Each number is 500 + 50 x the weight over its row's rms, rounded and kept within 0 to 999. Layers, rows and columns count from 0. Numbers have three digits each. The size before them is the row's rms in percent of the matrix's.

# layer 4 MLP up, 1024x512, rms 0.0436, rows 327-398, columns 384-447
103:505375432477496447448527522463554504518516460504502445509500480470454521508524440488446430403462426487424518491453548497531493473509510493576420556521583468419493462542547544492492477452511565
109:513461458542498455432523424420579549452546495491485539533501539527500507455558448595522517546477453463479442435540478471595458491425406529492485425521512508501480468582535450456477494434511418
098:412466459556529488503461512507399440553588515562483636436422537518428466546517470472599483482523519509562454593447492488524510468494418434440540509498545525535496568539554466501481534655514440
108:530512476567461486548512505537548431469571510490493444574534389575463474463523489440456504455519424451556534452550557508476590434504582466443463533470490624544507513465452509462535572541566516
110:553483556504444501544496521452467516456429482465459460548451526456497461458480473470449451477496536586559514501539466427537456463478545392476456534532571462442488436369474493485497533421555516
097:501512491475495484508494491569563441540395493502529508481524491503507509572474535503421496495564541577502564491497571519571490473471555529515444453466517397560553599490641456468524574485487481
099:420546595629485486514490452497547420538502440518474502494515508580498453553477510469467377561482482600531527529488507508481588435491497503546552488458506538654459472527432522424515447491493425
097:419466538447462583477508442540502495549617518435411524489515532548506467600470482470495378520430427462492484518501498503547509534505526424546575451568557571463462524474502444535472529432526441
105:494532488593560590500526443547532449407371482513488476489517495477527543564549506472543476487431520487511526435481529478484531510418406589504512552506475505439530454469518569529544495590447438
098:555604477501435463511514573512553550513482545562483427479502495571553560482468518514548420597503510557527557478446510502422564566574522391466540522377485496443469479500544435457543478624452541
103:504592586554468566530507518566442505393642483541521484575476509537417451483474485473471504495361581407508555550464463460480499522537434537436460518475505447483421513484516479433460470469494542
095:428421475505469448542494462479527487421447578513550624507565429461344505645439459511494474560395447400445552480491488462517522523479492456455538480437531395469490482516476529495461496490391474
100:524501440527502509443510450501476523527529504406532407470553499528616590502558562457520489534485457452570477438548431484429494481595558562567378479510562530480505476472570551515548562471521574
111:446519569437446494547454525495527507473424404540462450543608461579507498522526604507408495561476483512475494509546562491538544532553490476481514408481465448562493603498452535446457489530499521
092:468576567555417539516406592498528477484553547506471502491568400542440491544455549518568469533536503395438573611518478480463511560385429523505538512488519473429512467565455563506482464461515497
099:428548427434453537518540503426620571507521586434527505367514437518485576476404595538522567546436475449558533464538566472517571584450485517485474522490618490491510565445489481449500451509547548
104:389496520568533485462515572359549478442494421413566556455498499419556438492553464477474486459448506489408542523416527598515440599574498569445507450493512518481513435548475511513534534520497468
104:449492506482550530515498518514515530516437470507522446428519430478508559533471471486523504578454551495484470488485528457428477535408470467525498557486589464442515475516528470556517456428438561
103:446460555523535465496477498483596464574506394560496546467510557527478501589432468455568522543523504566558480522402457519544514432534440595611490434529460468439547455514521519425546440523508554
100:528508513568564403556488436491422552417494530477494543476566479522430484560491431507470593588519478409451478485484556527563534465488495454547491467508394537446518536503523470495510493568490510
097:408473507368460551452523476548483490403481610494492464467419511481512527533501556504479516447531551542458505585513468518440449454571430507432530473517447432414520563455562507596433486498537472
097:496437535498519582527533551442447397527460507448470472453401471446516526568466519372627518489533600573485536521452453463449486520472393465522495523588430403513481461539638504516458475514616533
101:513455474507479473512502477497445492549565489575596489541478467527479513506488554491516478477502403465467399583481490554492479484419440485541560532506470493527518442573501450479542465459504386
101:434521441452521574537462523476461514578473498446534529533443511446528430548499598531507558557455440495532487527602448553496507476454472453527481544473519507419545576448462487528588465494542400
102:539547467480530472540478561517462442512433482489433488467524535532594520403545569448508466514546522531607485531512392446487508512439547427488447503571493539455488508579415488569506451530474514
099:588605523453534505554512578454414527419510565548513500412538544606396528397567567510530453557571473435460555460624517455533488503564518416480550543533499464477472489470569493577496546472448542
099:540502481520620471549477523536503563594443462502502467445428523532533487686501450455442536430496448481555498525468452515505546601445507541510516552479546489553518420507510476504485442480435520
096:521522440501523494491479396594503518510431538525500499477436438455394384453563567562492545501517659488429430420479549507536484570473600493534511450565493502481586486379611514475475551529416458
099:453565555381571477505483459490451484578524534482469533493485458529487515413454540477501444529575629530427474554452520445440437501606576470543503508476519501460494417428529480524513519497623443
096:514509565501550522517473548500523567513432500596442634546541504486500470453564562499511451429586564488465535515485452542550449599527486561464485437511501598608461437570505461492512449440475444
088:599506533462439535523439508393572550480498568482409473446533443509514518608449539503515555551506543505587556498513545502443515581494468463557529525503574473494450577492398533582466530545524505
099:465536434495507535446531629477468395509490513507493616463514648548605483506552441505423437542571537607540467561491415596528521373448418550437504529525490505465541554490434488444411452506426476
108:443482523518543495453478507525522467582479462478507502444535540435501496442433451487476482444558543535587435487444514414506573425481524521520483519471542524545472440515592531496548529370504553
092:556499413582414415575484531560522508398597498604462455420525455506498563483479459546575635538552477525512430494512479467553443551496493480538481487522492506504487454504456458539466519461415500
099:542435500487508459453501541478551494565482434477485503472515525526324502488519488520571502559568596477612564516421546462517515535428532480537490557462529515510489540475531480495421468529541546
099:438450531484536515464469501558568525495533503453451542538506477609462390558527552510392422488424535466562419435397465524526459523492430516505419486517528541489482485443452535452480513534455517
100:403558493541503551548581427463581596529482479444473469477549589428485600575571510484383489501442495445571533491532540491530498483569467481509534523469471479509511455466476551478433545488571565
089:529426540495446559482525518552431543598502473639491495509480498433516479520549567569524464435484509543515497512464519492527431516494464492506460437591437520602498412575431564441474451411371381
098:499470569495480562588466487466474469508554550500514514532416424431529481479532534413529416481492464454360418567442506527460493501599509570500465530487478427532492443558585453414495461624495500
098:487369503499537482525445435559552563502504498583476493524431488486501586538619521470432488498505488473497519447513587507540548505499564517447590489497467547498462501436549412438553579497571466
101:534524494479516385368513507510576567543428502501490597394540471499513513501536427403588509546552496456408590505501580492447567512455595519471558485559560564499443475454568439488480426497507505
097:490423517586431566466518468559501558448513594477512496483455545568485463516392426340427400469472576444477538536524527434526541460526579480556520577557529393488552462470548492471484537481505519
103:545441477426436550454513528492584498544470478503508530555539431437673545513489582448526476525529631504606426583461531518523459625469570534452453533547554480567479477476547520482537435545500480
106:533463459460478512456517520538515560498609543460493513461442511551548544558483456469438537540496531503507451468465507414514571529393571482511385560482523408492507466478456496511535501456567558
098:469580476531519481457486440415476627536579510532516492639527529428545549420532586450486500509633516487512401530438575428430448431520551466526447607457499539482555559433536442501422565556489421
095:491454543471420566528477541551483456431554473419596490449514550498510490520465438494482455484540502500483530515493517511433540551470522493497572493411461341553487573466461475521492495522560475
103:497496471495526481512497486479515522598565657528514504455457487573475533482488489453465559473456417506540533469502454435448570577517448568523491441533544459457489469536433576433488409537385511
121:547451564438431498500455504489507518481457532458426447508583420538499505452563565485524525436525552528470586497465487452455550523464530445511525506640455473517391534514454477487493440533511448
094:455493524517436457460548473489474492445537463523474432583468531398453445456516523509501604364435504488474627528551523601513481591498495497463530422467513525510479555572644511545478494448514455
098:541470550552534481604479474564403475456458430405499528516475463469544439540470447523490575511538503470419473509529461595482540456574611496484476402414468568499605473479383437542535497541459584
098:575500513480539543596453442445587541489582478538433478546562475507562427538506455524534485582514542559608549563466508542502504448539554464544550571458487575440435509513436446426440465499546491
105:469460566455488535531514424551510411506506511529463469542581493501479494479464517491531575528431458553466470525485511518450573526507473502475518482530505506461493567454408544580532498525455433
103:501484582421512559466507453485526476509507495466448547483528578458524487496485540467507419472547391465529548565459502499540484481476519445554523521561557572488497508523457463499500421446526485
096:450471472477501395546550547489542468484479493544489474512441520501538518530494582471518546541516459561590457488533414496474587510545524491438391558532499483441551458461470514504481501521474416
100:564459440478417506533489519490509390448452492491480475452433517459460487501471577440532496515428555445547583473544526583501522516460504432507522480479475405575531382557502524425443501457486523
098:415508473432478463491549522476500438413497418534480600370456624476491610487415428505459480502447490383512583579433500437596454459457484557445464485545536500538473493389512513482443512431387537
095:496446454491534515452531494531515549502487467572455566490598554507568536539482487529468343522510468543502419556460509523526521460451578478514488586577518619531554517526474513470449444574459407
102:499474464431495512500520407473551555475478444501464535479580523507489513539447499518354522505505458450501471431448491500562511511500513551486651533515456475468464473466499465558479462544487467
099:509422497503536502467494474489518390435449531489557454513488475504432426529487468496495484459481541567582484523469449528469449456421534462440448433539421550472486411492514543476487461546425492
098:435443447438458513535500586495519492500549494442448535476532565463465492378473472513521468462496534464473485510504535553489403573528581534550462479557483516603544455500442416471574560468558571
096:502439595459459502453520486482541510488556502390496575524532564465539428449486457460514435531481541504441534524528524452466483458493529580494468442504485535653457551541436448545469540548473527
096:513477478468591500448511502457472549541471472488484492504382436483437552560501545491492617434424594520565544517485451496544518473535506548442526518526497460449533453510519546445537374615462484
103:584512483539370618502478520444511481450519506483526530444488540540491436558488503534490479456479499524460496476367570507491413507470462448400529449475455502502559455548556526654575457514479543
103:462591537516435456515498503430445553469531497385515487564444466533501439554505467423422559462525477416542514518478591509497522408425594487495547480471467469485524546438308481528550483436521568
095:598479527402504582495461519571508567491487558483499466649547452545483475445593563577528479424603545519471589462548506545500491517538495524515477534462506573496474592484395507569545523498486428
115:505495512535466446420485473529475496505488535514507510501513487488463658476570533497459558496569525485531448523626585413522560497488489464555537558449532449502473546526463571469497516492458569
098:410429594659490513467533457466482505469440491550509575489623510468524505611524458553462461604479604524548508488544505582497444412469563449460433503553472532557497462504545526421570525442464478
101:544378410537527431521503530474535515524503496502461563463539612515528536502550538502545521574487533431431527488434485505595437497486494549614491486452557439492456543465454574508562539458395429
100:514500347471560544511481476550486534480429564496577479433414425490523560545437529549487468612505442491414524439504503533460556509471561500412531491546518434466468606543420487522424503433483521
098:498445475574553431413507484520541609473407557535499512451464445472462586483497471569513530535478566569574528465457528471597470454428520550462427496483536382503505506478537536517518499428509468
100:464538471431543440490485496608498529485544413601499520560490452548497503481438540425465472455465487496422480545478458555500427508512618603482486562469485561482533445427587523410503592446483495
103:505466516472502379512462435568507449515439515543527546475488494458416413590459439576532499458544560491496415516561560499536460511563481446424494492437578504526511472509462502508542438387514483
# layer 4 MLP down (transposed), 1024x512, rms 0.0412, rows 327-397, columns 384-447
102:507455494428420491492572419502457501415594490399482383477455445495529656401493544416497581357496504453590498550589544460468492565515537489568468513544527551445527427534494509542534557525440559
106:545449446562437399586550406532529435545535540546492371448484468587515470419492591450386538547506536407515546610440505474438534492443455522503524504507483449494523558447515493484517510543617467
099:537550515508460502505473520496597534488498509454568515495491564528495562492445534535470459494473505504429466462584503474461452492445561438565660477529529447540515574511531470452450406499418433
108:532508488513473547480648419455527532543503463552469543524468478473587529420507452483563478573555507525537486418432551503471478587572486594542540479520572439451473432570521431509440469532542444
110:435511462466448528591358456510535637560471496499481508516494476511639510531419463573434504481574503523534459426481453432478560516588453473560472478540572465428527558421532537396488551455548458
098:454538452459429528545431444438548401532495517550450498538460478501633462603493469466483486582486506451475543469602478576436418500605580408499460564482501504463531537516430529501533550469502520
099:459448521483524526468505540501548450408482482502533386548501408475472490564526553542567493579488470493464494578410440484432571495489430488490482559541504467478495569493503516500565520495503503
099:575503538400511445546361479473497461506562534527520493458478525529477547584513566499522414525472473497518414498549396478511474567485534439524518503499441557523495560540573540452480531454522517
102:508549467608487552411702525401412547500468502467376421580439494522490614411436496464433444436450493497521534459475451506459535476513458452554516526427531465493519477466510501500510428498600628
097:533539575474501526554378531584560619584510536508519491483572470499564434488462485456417394431511445555500425500459393525542509566476449520565495480522521515471497501486441512507441509404508532
101:472535428527486465528560599494567513495434434462472670505475428538544467468433498475541464425457555449508535577449530584466556518576584438592446501536488564501499488490538462400450558516579429
092:502536552483535437485375622470555379527561432508491520537509496528423510545573466532581486408432436494521476484554482507484528514494527403506501431509600622520493521513455577451480534528530493
100:461548463505499562494544550566459599435533464533450544479446517503408483550562533476569560393545550565515584526477511551548511552577537497518544483514440547667540601557526549489519521568490361
112:524531520406539504421541440526471457584544557532494449477560470516407538542415544550458480496488527554455519563517481518500501532485516449500507465507535481510508568465517542580521522498528532
097:516474471462491557471349489473465424524564476401507453603560405491592505500495548593473477570532499469464578501552469442503525587462536436525456556526500607422518531534481467476525500476464479
100:540546583410567464491520447470444510442500450455482460549500504426448351467525468547477463503453479542432462503450523514481394507485460482513425416519483563417474418494474515520555441519502497
104:518471504487532513615598503554469618417457441437548529546466635495485504459491385465501526526561570520572435492407471481515508459478494543531524418466518494560545523491423427528546571518574520
104:509499509485445526527483432533494518506436482546577509497556472497509573442508537530518422524495510396551506504522503504440482551438477481542503468496480421462484463522513506491426490488465542
104:475449500509579465391684499633395542389471460399444465556509485516558502447494489553448499432465483508501559469534494427463408458475495447539480518452470497481492476517530434587527487463483504
102:510561494491492548555472571434569417513468521453557487438544422464412490460508534542487393424484473543527503480550590527449456511582473474496526456468467497525499567554453552480411538497476510
097:497453513499586482474363531435524474537476441525495539475532479463458495437586481405504560576555398547574487460479473442368433507497568496485452532481467427433508489467490485485508539549479516
096:464480412572444493481655404570483427432660593489519577439588553598491432396581459491534495441497495452513531592548550451551540468562481556453512517488493531560463498512466495526493476580471536
099:523504459475521494507210490507417539539516514519533510472479479478408445590533510438458509562451481446541453529551486526450529445411505393449575488488560518476510481510468510514469468549501563
102:534514560464410480484506491452457388464469524530482482561539505482554448548551466525522578471514370550509504534459524485448497570412503538555513554495505463512467481569598535511499498425473452
102:509425434507473462565588447467503563527541459478457466521475472570493542510510510472407534527509444535463470645390491508509539531502479469533587444497564439462528518582534667429465468462430540
097:534451540412442520520499493498635549510520562538559529492563463441520480516541499443391432507499467615537499499500501460571538546521452488457452575443487422477486503487489501480539474561395463
098:502526593488534525509539539512499560456507478443503591431424455428597586470499494574495508544516488524453532516569448424551440480401580488537462533483546498461526497482479485486520515519428505
097:467472526390492468428493543376465592602483476514524538496635516513522447576515474599503490501400462591518524553463511528472543492513500612473410531388541469483480509475437517594469490448562524
100:506628573547445506526496556495466495578548435478574471537433536468487605516544356544473559476516523475604412449508433533497517429483477502525483473488524577436487424544572541531598497466437523
097:500529451461507520458367499499500514506524490477539559502488550472545497492510572530517525514467636539565499433504552508653511429405510498531439516472518460499516516445420509501520563504537469
088:562500509487478459509464460395492506362533531530573483494512434557459499517476620559526479587513498501491493436511492459507546610522536468434520550526516541452454401384456490477401558495492504
101:466567501534520522397398542499501515457537511391512585570501547458496575490496550580584431461499535562467571477525443505533491549590551440467483395491474572535466559541516537501463392513493489
107:562533456614460508502582513632558497490506515426494464445503449456448517518484547518473473493426404453436396623507491491497490462516593470541588631481480544510489470475438519596502519511501552
090:450530447516531455499461478523540567467538526459500529444501497560440492558541529561486455486448491482506415494503526579595467450527623590498517457504535501541545466524421478492413483402493534
098:446537449464497566458622514464512541546497549507515511327526562445441485504494434533466540539429475504534526545502492447574506566420481495392618447521472510470517526433470468506559375412534449
101:510502431595516648503530515502580523527510515514457578526571455472495466578445398484544559542522516526553566514488520515543562454541553491516471538462501502460465485437563506460576463390397424
099:510498510542459534547609544399517449549571460462499452603434576509430521496535496500488588495484530490498485580609543467570527406539505574476529404496498535512501443420501486586497528489436456
088:487482607552546512564374548461498457544424465440577510520499544549519508536455480496505482556479565504522496511538433555450496548476511485555470575519501508492494603475569468490470442412525455
099:593480491554442557452385456500592407567531520571487447463454467506515483393565508522518492428554521507391520581618649533442436483567508499601443531558542569562497522548507504491490586457526522
089:533514516516523559493248547474492539460461489430448512416434515495572422511422374481612457516502519564520500521475427546454445430496547554573361510505511432483492522523492600551497532506451511
102:521445465437523558613492485532402527411479396557466466462512498530442505531572542457559624405485481416591451393474514536518418506467404539564554516485476492569507489505556527480597496489536500
095:509507490516449489386658480477485561490557499477561476444411485483491469459595437437457468479538490386493500532511512531542508445512449390433520548521519529428478524527479556450534601404480446
102:538579433625573484521522555549437562427499441450471533545483521606461520536461515573487440452425470492529518506504476506473505402522483585589429399480526570520515490498502494489573534498538529
104:501537412427446488490585497567454513502552519474563495509448501348460448540528470473527422469464433474496479576492456574493465578499455440482404466508507527368488595579540535530401475465506500
096:555434507502366492572456475647559557441536596440515479489500442530480453538507490524477566495624487552514514488545560484597479547480495545434631466535528505464505534464487536511557501459544499
097:502419527453413496517465566487545485534561509520514605529505432582517509385511557401531516397447460492557482492445541440435553515433467474495541477532508479431482547506460544540502427450531477
103:521577500544488515461481626499480418603483426482471448505363554472522463431482603601453441462494570565530439476528489406488509488574512493464566513603537475458524528427489503434492575478510538
099:478438525505492499624481494544428514565530544503466374510431452522455525458607540473547556549548483498441524538460508397548517439450502411569515613555476415532497570542439554480502421539581471
095:506573495472450477506608426515389538420591419501525478515538489589511466493509488598538508412476520454413520489520525437465497436557528483501557544489543605553545450502520434475559481541543582
099:458450541512506512456387445516453520515581546410524554476486552560589524484419424492485493477503528510515438500534519466617568449530450433459410488483497588504518472441437418489457528604472506
099:547499542549526483469729510446462465516519530531469510489434541528434513433427522497538487597504554435591512516430540542507586344466599553523455432422463400388485499462543492440463438480565444
103:540453510479480505541485466419471465490485480406455517503523527473469588579465593521472485528567465485485479456527421556480516504583516493524519496499516556539507462471506474400492508525440574
103:481433476435472517531564466498573524530523429509570554533528570540457482527523463545450473536430503421481504456451528496478483590474380470445574447456481468538486552546509472422570504536526552
094:549452610494526467456510524493491531585544556493457549479531493521478613552566465478488571459534517410481451528481363493415459484468503500556525545532427573489528458508507460502501546414511490
103:414546499566542485510421540540468505568487457479486599509511449525500507555516510508495527428473496524580424578541420519542439471421426541533676509548508535551492519436424448496582588470596471
097:462543516516537486485430565464499519465482515407511462543514491549521548462485523523580508510549501429462498464425427498510536459471503493527500418591457525489487479511537503514502532491397488
095:487507552476565533457348477423488496501452542585508446453597506506533423399420526508539459593491463469487620464566535519419514519508634526433506447479435548544513466506517520412564430549512430
103:496525522542503493531582468464529460497548622499425545550526494598495476536551503550562455350461510461533574549462461511556531584366451491439414471484606504552485536500504507466535503507519454
097:435478497437530553591699610485446525498473578503484512490439509510532516512386554445439587571509421503564555535561466433519501579467449452511496572455471566517476470492371460547554430446464535
099:566537495494542484555461533580494470503469462522510458444566567486468530513460470419487418489437508532588579519515594540479529491544490497519512509415555487582497543506615486478542385522510480
097:452561490473416501463508521492573521506481510434413505505471437544494488473470592571578463590450464584426594470535530531533478474534444443424482467557475564454508490597489457465483533458429486
098:505446454464575491475589536481467573485516499458512536399419490460494471484494461474524440428430590467498529547491576479499470606488520536496449531457497505508471496419540547546471569520522512
104:480594467496438559576582539463429502438498534477497471533551468523492530495531449429467502428480513533465541485490591504521575547481385510501459412517453541529501448471486438599478503458457463
102:555475565569438453480629456499527479510560530492507477579461420508472546547505477473509485625504397448482517531449424534554487442412521426583542484530523582493540485457514532539560472548480486
097:419477487604570525504463544471497499562521414429393464416590538549527532450562515496480490521585472532583526508500557547516486449500523457487542586535398478508499473544524483544488533497516494
110:542473444653447509471592501442403578557431485489440523562446511569534530481563475429464485358450439530590518500497449518509576500554570528509418574481485502426502542483422524511458538546446498
098:473602519452492457422573534562468485553546458485462509467566550550479533493454482502446438514559462491542492473411416563441588617454528521446515478559493595469510578409502411454538401524548480
101:482540425475440483453427451578433499546556531406433443450478447473526529488523487488481498509524522417566441622460419436531604495387473545571467540503558567403496613423541558570492486577562573
102:483464493471446456524418430492542430540492508444473484515549471541496459475483512495464431493495624459558412537455498515527529581598484489522580475521458488482477497502515491535421433573471381
096:579556532467485589406494465523484450448532449486493512508454462517452383580461506453392535536518480568393559535509511488496498587488422516578498486507506552497485449504460454554477520520512552
099:448554549437531584577504504517498518422427507417490444448501450444470467536465546564511587485548520563564577465492462506489456529552531530434559504484502475460517484493487433593503550461488556
# layer 4 MLP gate, 1024x512, rms 0.0454, rows 328-398, columns 384-447
114:579527496589494373496592457432431538531503499420520455530448543512525510444458496389511537466502567530536435506571510466500464506529479476545490434522504469470540477428493488487513492523525533
104:465468478563564492486543478460454535592523497455523452500541564484496505553547424483433564500594453546452478505475463509601428453550510561534480477537513450450497515587497497496534417507524493
105:366517490544588444505570489438525482556492416543518547527432492547434554566475463539487569445439455556490467482465505529433530409477498510556502481458513538543574475454462455448531453526505485
111:504522383464431508526574487542478507423439507528567471342528497520474584562512549492439425591490477429534475453434557490482543524580450377444514452514611479466512411449540416560453516460515537
100:563510494585477454544499519480462460477553515523458578381574534540469513409492587491536528522551452497495439495466475495522529556434539374564500483450466521477585513579548430465487531563388511
096:476444564495603534410560478421607542445508540497561471535582503474376490513437476502412483533476450556517493517548477415538464520493517523498416428469423438482491517515568477495494448490523473
106:466543537489550459492564493422539486422443552463489444451595470454465483530533456556567437452466508507464489436512460487475524463507502431544516452503510587593468585514468554409471510569538605
100:478449472568489523497525472536475476579480406447477563497492534511501532523438561490488490544537430557491521477532421458582610461487502498489474510543475522397521640440562400524484377442537434
100:519448455425586417501562443461444515548371431509566531530485582454467512511397542508459459516511501484404609486428519404448521427512499519546482482500458428514500466565534544496516512474472394
101:482458511610467580539558438406556489500532576493515539496502515582560499486458502496479531377472496476567500478459443558579518485550476528475484465534508539435556478464586512504523486488483532
091:541534523519479462538579620571441527494549423437538486475504537475438455441494526512569513569550390455531528534589498515440451479483479511440500437428450452579512445564406527532449456488487469
094:529540488441524468389554453480539451436502489549526505581528501502442453564481478482523515429544492562499510494446384538506502543485437495468435478502525547597484465497454575508418491438384486
110:497550475530456540495588475479449464462548496458532531483527562511491548471483430439551474359470441432483529418439548494529470494480491544520449458514531475550499367567517411508508501442387501
087:419512458489439449574654582454460527476479448492485488461496479434479451531371457513576527443459545490466481523503505478508568484464493528430498402489501399425524417475516459477511504446494550
097:513505504370518530465573488479515445551479492486484423494458540540573513408504539539469523392526527539459509500479533521414540495539460461429470494543550562522469585471534489407525434511582556
098:528532573557449420523535393442524603444539423486575506507528452528440501581503466454451471513471493512420529427545412562554528434460556515527490496457591454490519492526589536514482488500466456
103:527404452519493561495578501474558449431417567565521500529518577568512477534470454524471547478466603441512550535519538513554510533500474507486449461510519470593501475515484524469446425483490529
102:501449528430540544464529381535473454630583533488618521569494507521492575490440491492440474563498574464497442558442460532505482434549534476524472471470481476496514441549495469484503479466477536
100:546562571556495503511546489466433449425461462472530474548495569570579464547571482425557594416460520549605497457507492489450518452543445462519433489566440508581527490468544423536583522578544556
097:455512515478451505485527481448492420456516551491533484510488570468454500452520545589466597458548492566468528514496498352397475471497436381464474453489481565435483505451454484529622516555495496
094:500501550554444532473567518473476488415550552479471493469434429563423505468478502421462506400452528479566551509454484387575485549539448447509478430533459493590538550514560500422452563478428533
100:426600459473523489481544518456489508429460432623498524437542473433515514634490520451458470545528454528427533558494463572509478367448380486409443574459443577516549495535532494483438470492522447
104:422399459543491415429551420620458534449455655447575550468443511454445504562517468478473549493446467504526516480454495533473538556519478379524432458468492458405505453495548446421404448552620498
101:547487536556523528458541477477448518574469472519502436489491448496500474435435537542617488466463406494513507503481489530536505462576456446520549506512536562534544505492574450482493531590449427
100:527478525458535471514536507528531544512456567497541516481426447404522490532483519497454484523441485550354497543453495577517538509581457489582501519576532449487472476567592502457466447606522491
102:534536552511483597516514474415572503510450481497465428502584468605545457463501476452396448463414482506500499484466469451443506521528529524493409437546467463565550436437443460483502414503545565
092:536416443402404475589532535461576497490487578473515559516590559549436569558466553449528529528533470540445520450501460470561520571503446436531500506512559487462475575458487473479437445443498418
116:561511570377511464472533567507450585547546432550536448615504408547527489480487530531476518510542555577559484580517403470436473510593517475583494475441512458431576499495545433515538528502510456
095:466514539609521531478542456424496549471529577559433519509549402549428430511481570419536434443514606598434555520577428439430529538546402437464472478453559453524499485489462513430490424534482439
078:500450487512521502423676523492497553543486569505440478460502500496563540555559416454437541493512492522497554530507559452491476473471542515437346582475508544539495462532514519544523515507524546
098:446551583523493402402526559511426437553493468454447452495463533447485523445466450544545544438500548422532524582514518454504423344468562454356431481438471500547513423625473563514501448435515491
103:450498447485597455542539513492534437495521543512497515448470533458447538510431518513475473524461519535402585456442554493494579524531469510573535450529522438525472506405517498511488479501486460
089:464402527468481603470615406479432523564475522623504477579457526494532490573502513479515500465500523549466586459537485477408385473440560576505499511494392537460510512529493495513528443504496472
101:440518516536563423388546474429578533556452478525505451493523450442470557525446510481485567495509566542482522399538502504480416428506631600485516496498500552395468518508604510382558456494461482
095:454529506470523428340524508439494487629535489541540455557425488501468539506544480497458480499502590467527470470455513518470415375585454543510406499467530473525529507551525488452447450544496524
099:560472439426421467499610461524522467430480558456497497457470446510474434494456557476508503486508506495512554518497534436534443512516518479477377379527463413509480529444527367427454485500485485
084:413533449571465492470629509578523480537510487579574546497558512458502543450467460576528530399538487543477509526412516471490529486524444495461371438489539539543523481589477513440464547479538546
103:445547532469513486538559522489476566353499488503501562494488468468394534481410548467496543473413593527395490496607436425587537493443508535505519495489427456621561388511522518415475460548433529
103:471451470561528457461515429419490519557516503537534491593593480481461553521584602515432510553434470486392505468493509476563518520498553499461562543477497561544481499580483419425561465510506460
103:484471579567609423547557416557511547528516524477550563520527436471501474541547517568534502506508500549505439438449385469484480465446554397554448446561514504528529514463478430551564567496525459
094:538484510426511556544550487516443503501596419446577474513511414618504519530491581540504546426504503455499504548456446525501485458505503472436469458452380480451457491546498481463502506529415481
104:443432481575550443549538424495491488508559452564544474436482445533493544537541494435582444521411574456486452558422559505499419501481567419530437509508501526529497443484607406453548428573576561
104:439494459342537508525518460506487585465504514402540485515452465537531465490483479588547532509573536507438510517518462470431456546415468514502534455535521485469544530495478430546532524622457456
095:512562534517521493450529398523433495584491477642513554498502443519460480474466477533551489441488528440458440529492493540545487514577570479460494444411481460596519445597549380415446421467511420
091:563516498516381532461583508525499480480459537523491446459498598504508473532495484482461492515508555490472482572490486502535490451512515566440462548521490523489562513527511533557452500503514601
110:514516499426502421514547509502503541463445517504536534543531497476495480534518537497498506496390436486440566544477474470483409513550470491480444494461489481511500420554457458448415476530483541
095:525579495476442382562612537486496503551429453514648561428493465540455577558424524527518542494476419568511501459452450481454470460482488472415421435443488509557557469445473417443570480482547608
089:436609441469587553471600446489520516369470595463533427486448546507521615516434496511468535487524595569455490520520494566404554428584486424474475531455528517499457462467520459517509483461492538
098:491515530486517502518545503510464538503575446511491541553508441573523549442458435561464443429505391540546562541472498502558513504516506494507446558515502429568499447517552547540557566439409455
098:539491597507489497474520507474510479550463398430464512418467438500458448501467528533493458466544444596556456421557529401425436490413496468521515534506510468506437488457543476521486543440456499
102:581535399434463380489541513447527452595583507500558514497450452493453593475506552417468525508584457527436584506590447527484525531494484380433425495481429528483487381541529417523500465536488511
101:525463538547552478483544496509523482461475397505484576513628460529533505445519555416472489443400476443466523560517445443563413509477528513584428517540496492547508603505552445394490567506489462
096:361436576448507497451531547488502467421484494481487522597454538454503577537539558433524487508524467575520480562523511502426498451508504528535412579514484482500517493525526436462579417588502530
100:511490514517537443502533459450470574522520510518490458494475479501477527480530531464534546509511499508543460413638492553516508452476556461553543423508492526388525519469479463516541540555475467
098:421463489496566542533500595499551484529492404547538454513537603617516489587531480458391474448554552483517463543496414511528508463502454417476442515498533399499456553544475471489476453514433527
091:426467504429483426471549582553439481510506485491533429442491513513469678527464580543574456468534457488408501535518463418533453465494533537516437408481495512540508484513555498463544555563408504
101:432469444422494575497553550479561523526466524505481549487511544429554553538508536474455528495549506577488528533471558580461469476447456461464536550506588569477514560565502458509557457488490504
104:567512509571509506487531458460485530492447678516458576509606465463478478473466545517534437526510501564416511387538516455425454547511497496591516467530611545460527491554403501504380601476553527
097:469453466485513492537535471553532479461474478511522425458527443470523609523504506529437527489456536347547497527516493507548458512525569490608456484465517506487524506580612477528528509402463495
092:508448528457496454535536522502560442513454553501496492473517524510477549489489439512593428565558522538538513525469567559523488526592592387578483481459504502585460469452474457541392517477566565
096:529489536517464544488527458484471482422442458481577433449574448587479594495506519577450521505475541464526484392535480397519449496483437528538521465491498557544535532492577500489466474493519505
100:463520557511526456484532485414581380534413425481537491504529546361532505527572568414597448572511521520539471516524505501551449492576479490552449545487485485450511489508571461499519574452519495
101:477527425493469462423573581510434407451529507475563449496499603532542588540489550535516454466520510587566477396515563480470512532440456463511550491490553486552514520472622485505477455534493540
088:530465484470409543479585410528447562461606486503490494528520510556410482436460505430500558397476508563444580420472527475502513490457534483451544525605446518486524418401488447511491512483417443
126:429527485473338445485580575504507570409432459547575470481547520501568512492395540479527488518520486500426486522445466519466486452557470527503474555475480459530494488542469454517494496465443562
099:501589437447493538489495532459505502440468503625499545490484492510529494569528511473519505510526540450388544537497489502499560460493442572522400511479477540549483560573506476475459495524591479
099:513504592499556534477542465460516429570489546514522552550488445489458519535501367449462520518557555596486476505428557510438542475590570445425519533493507510448494550535371503505498472492496590
100:572442573505527487604529516528484558575521562453561495542490464516467473492438447417551487499449506552593591450517505478537572477504515430579479478497517433471503424507618470537505551485515492
106:577456516562583457478547433507462532559438489538504431458455517366505585476516603534603482447558614489495571440513535460596510521543564557514421388513434428498561535486604427496514479538534441
101:559539520452509437502535479457477485400464488440538488471544449533476505494497509512453548546552568532563453453504485522457499559533487468419503451527532517424511511509489422520475534404508688
103:429574473345469556478542480559485458450522494499400499514533444530475530437462496382454507475412555499580543601414520467503422480515510449484479451562544550516504428428479349510496589530595521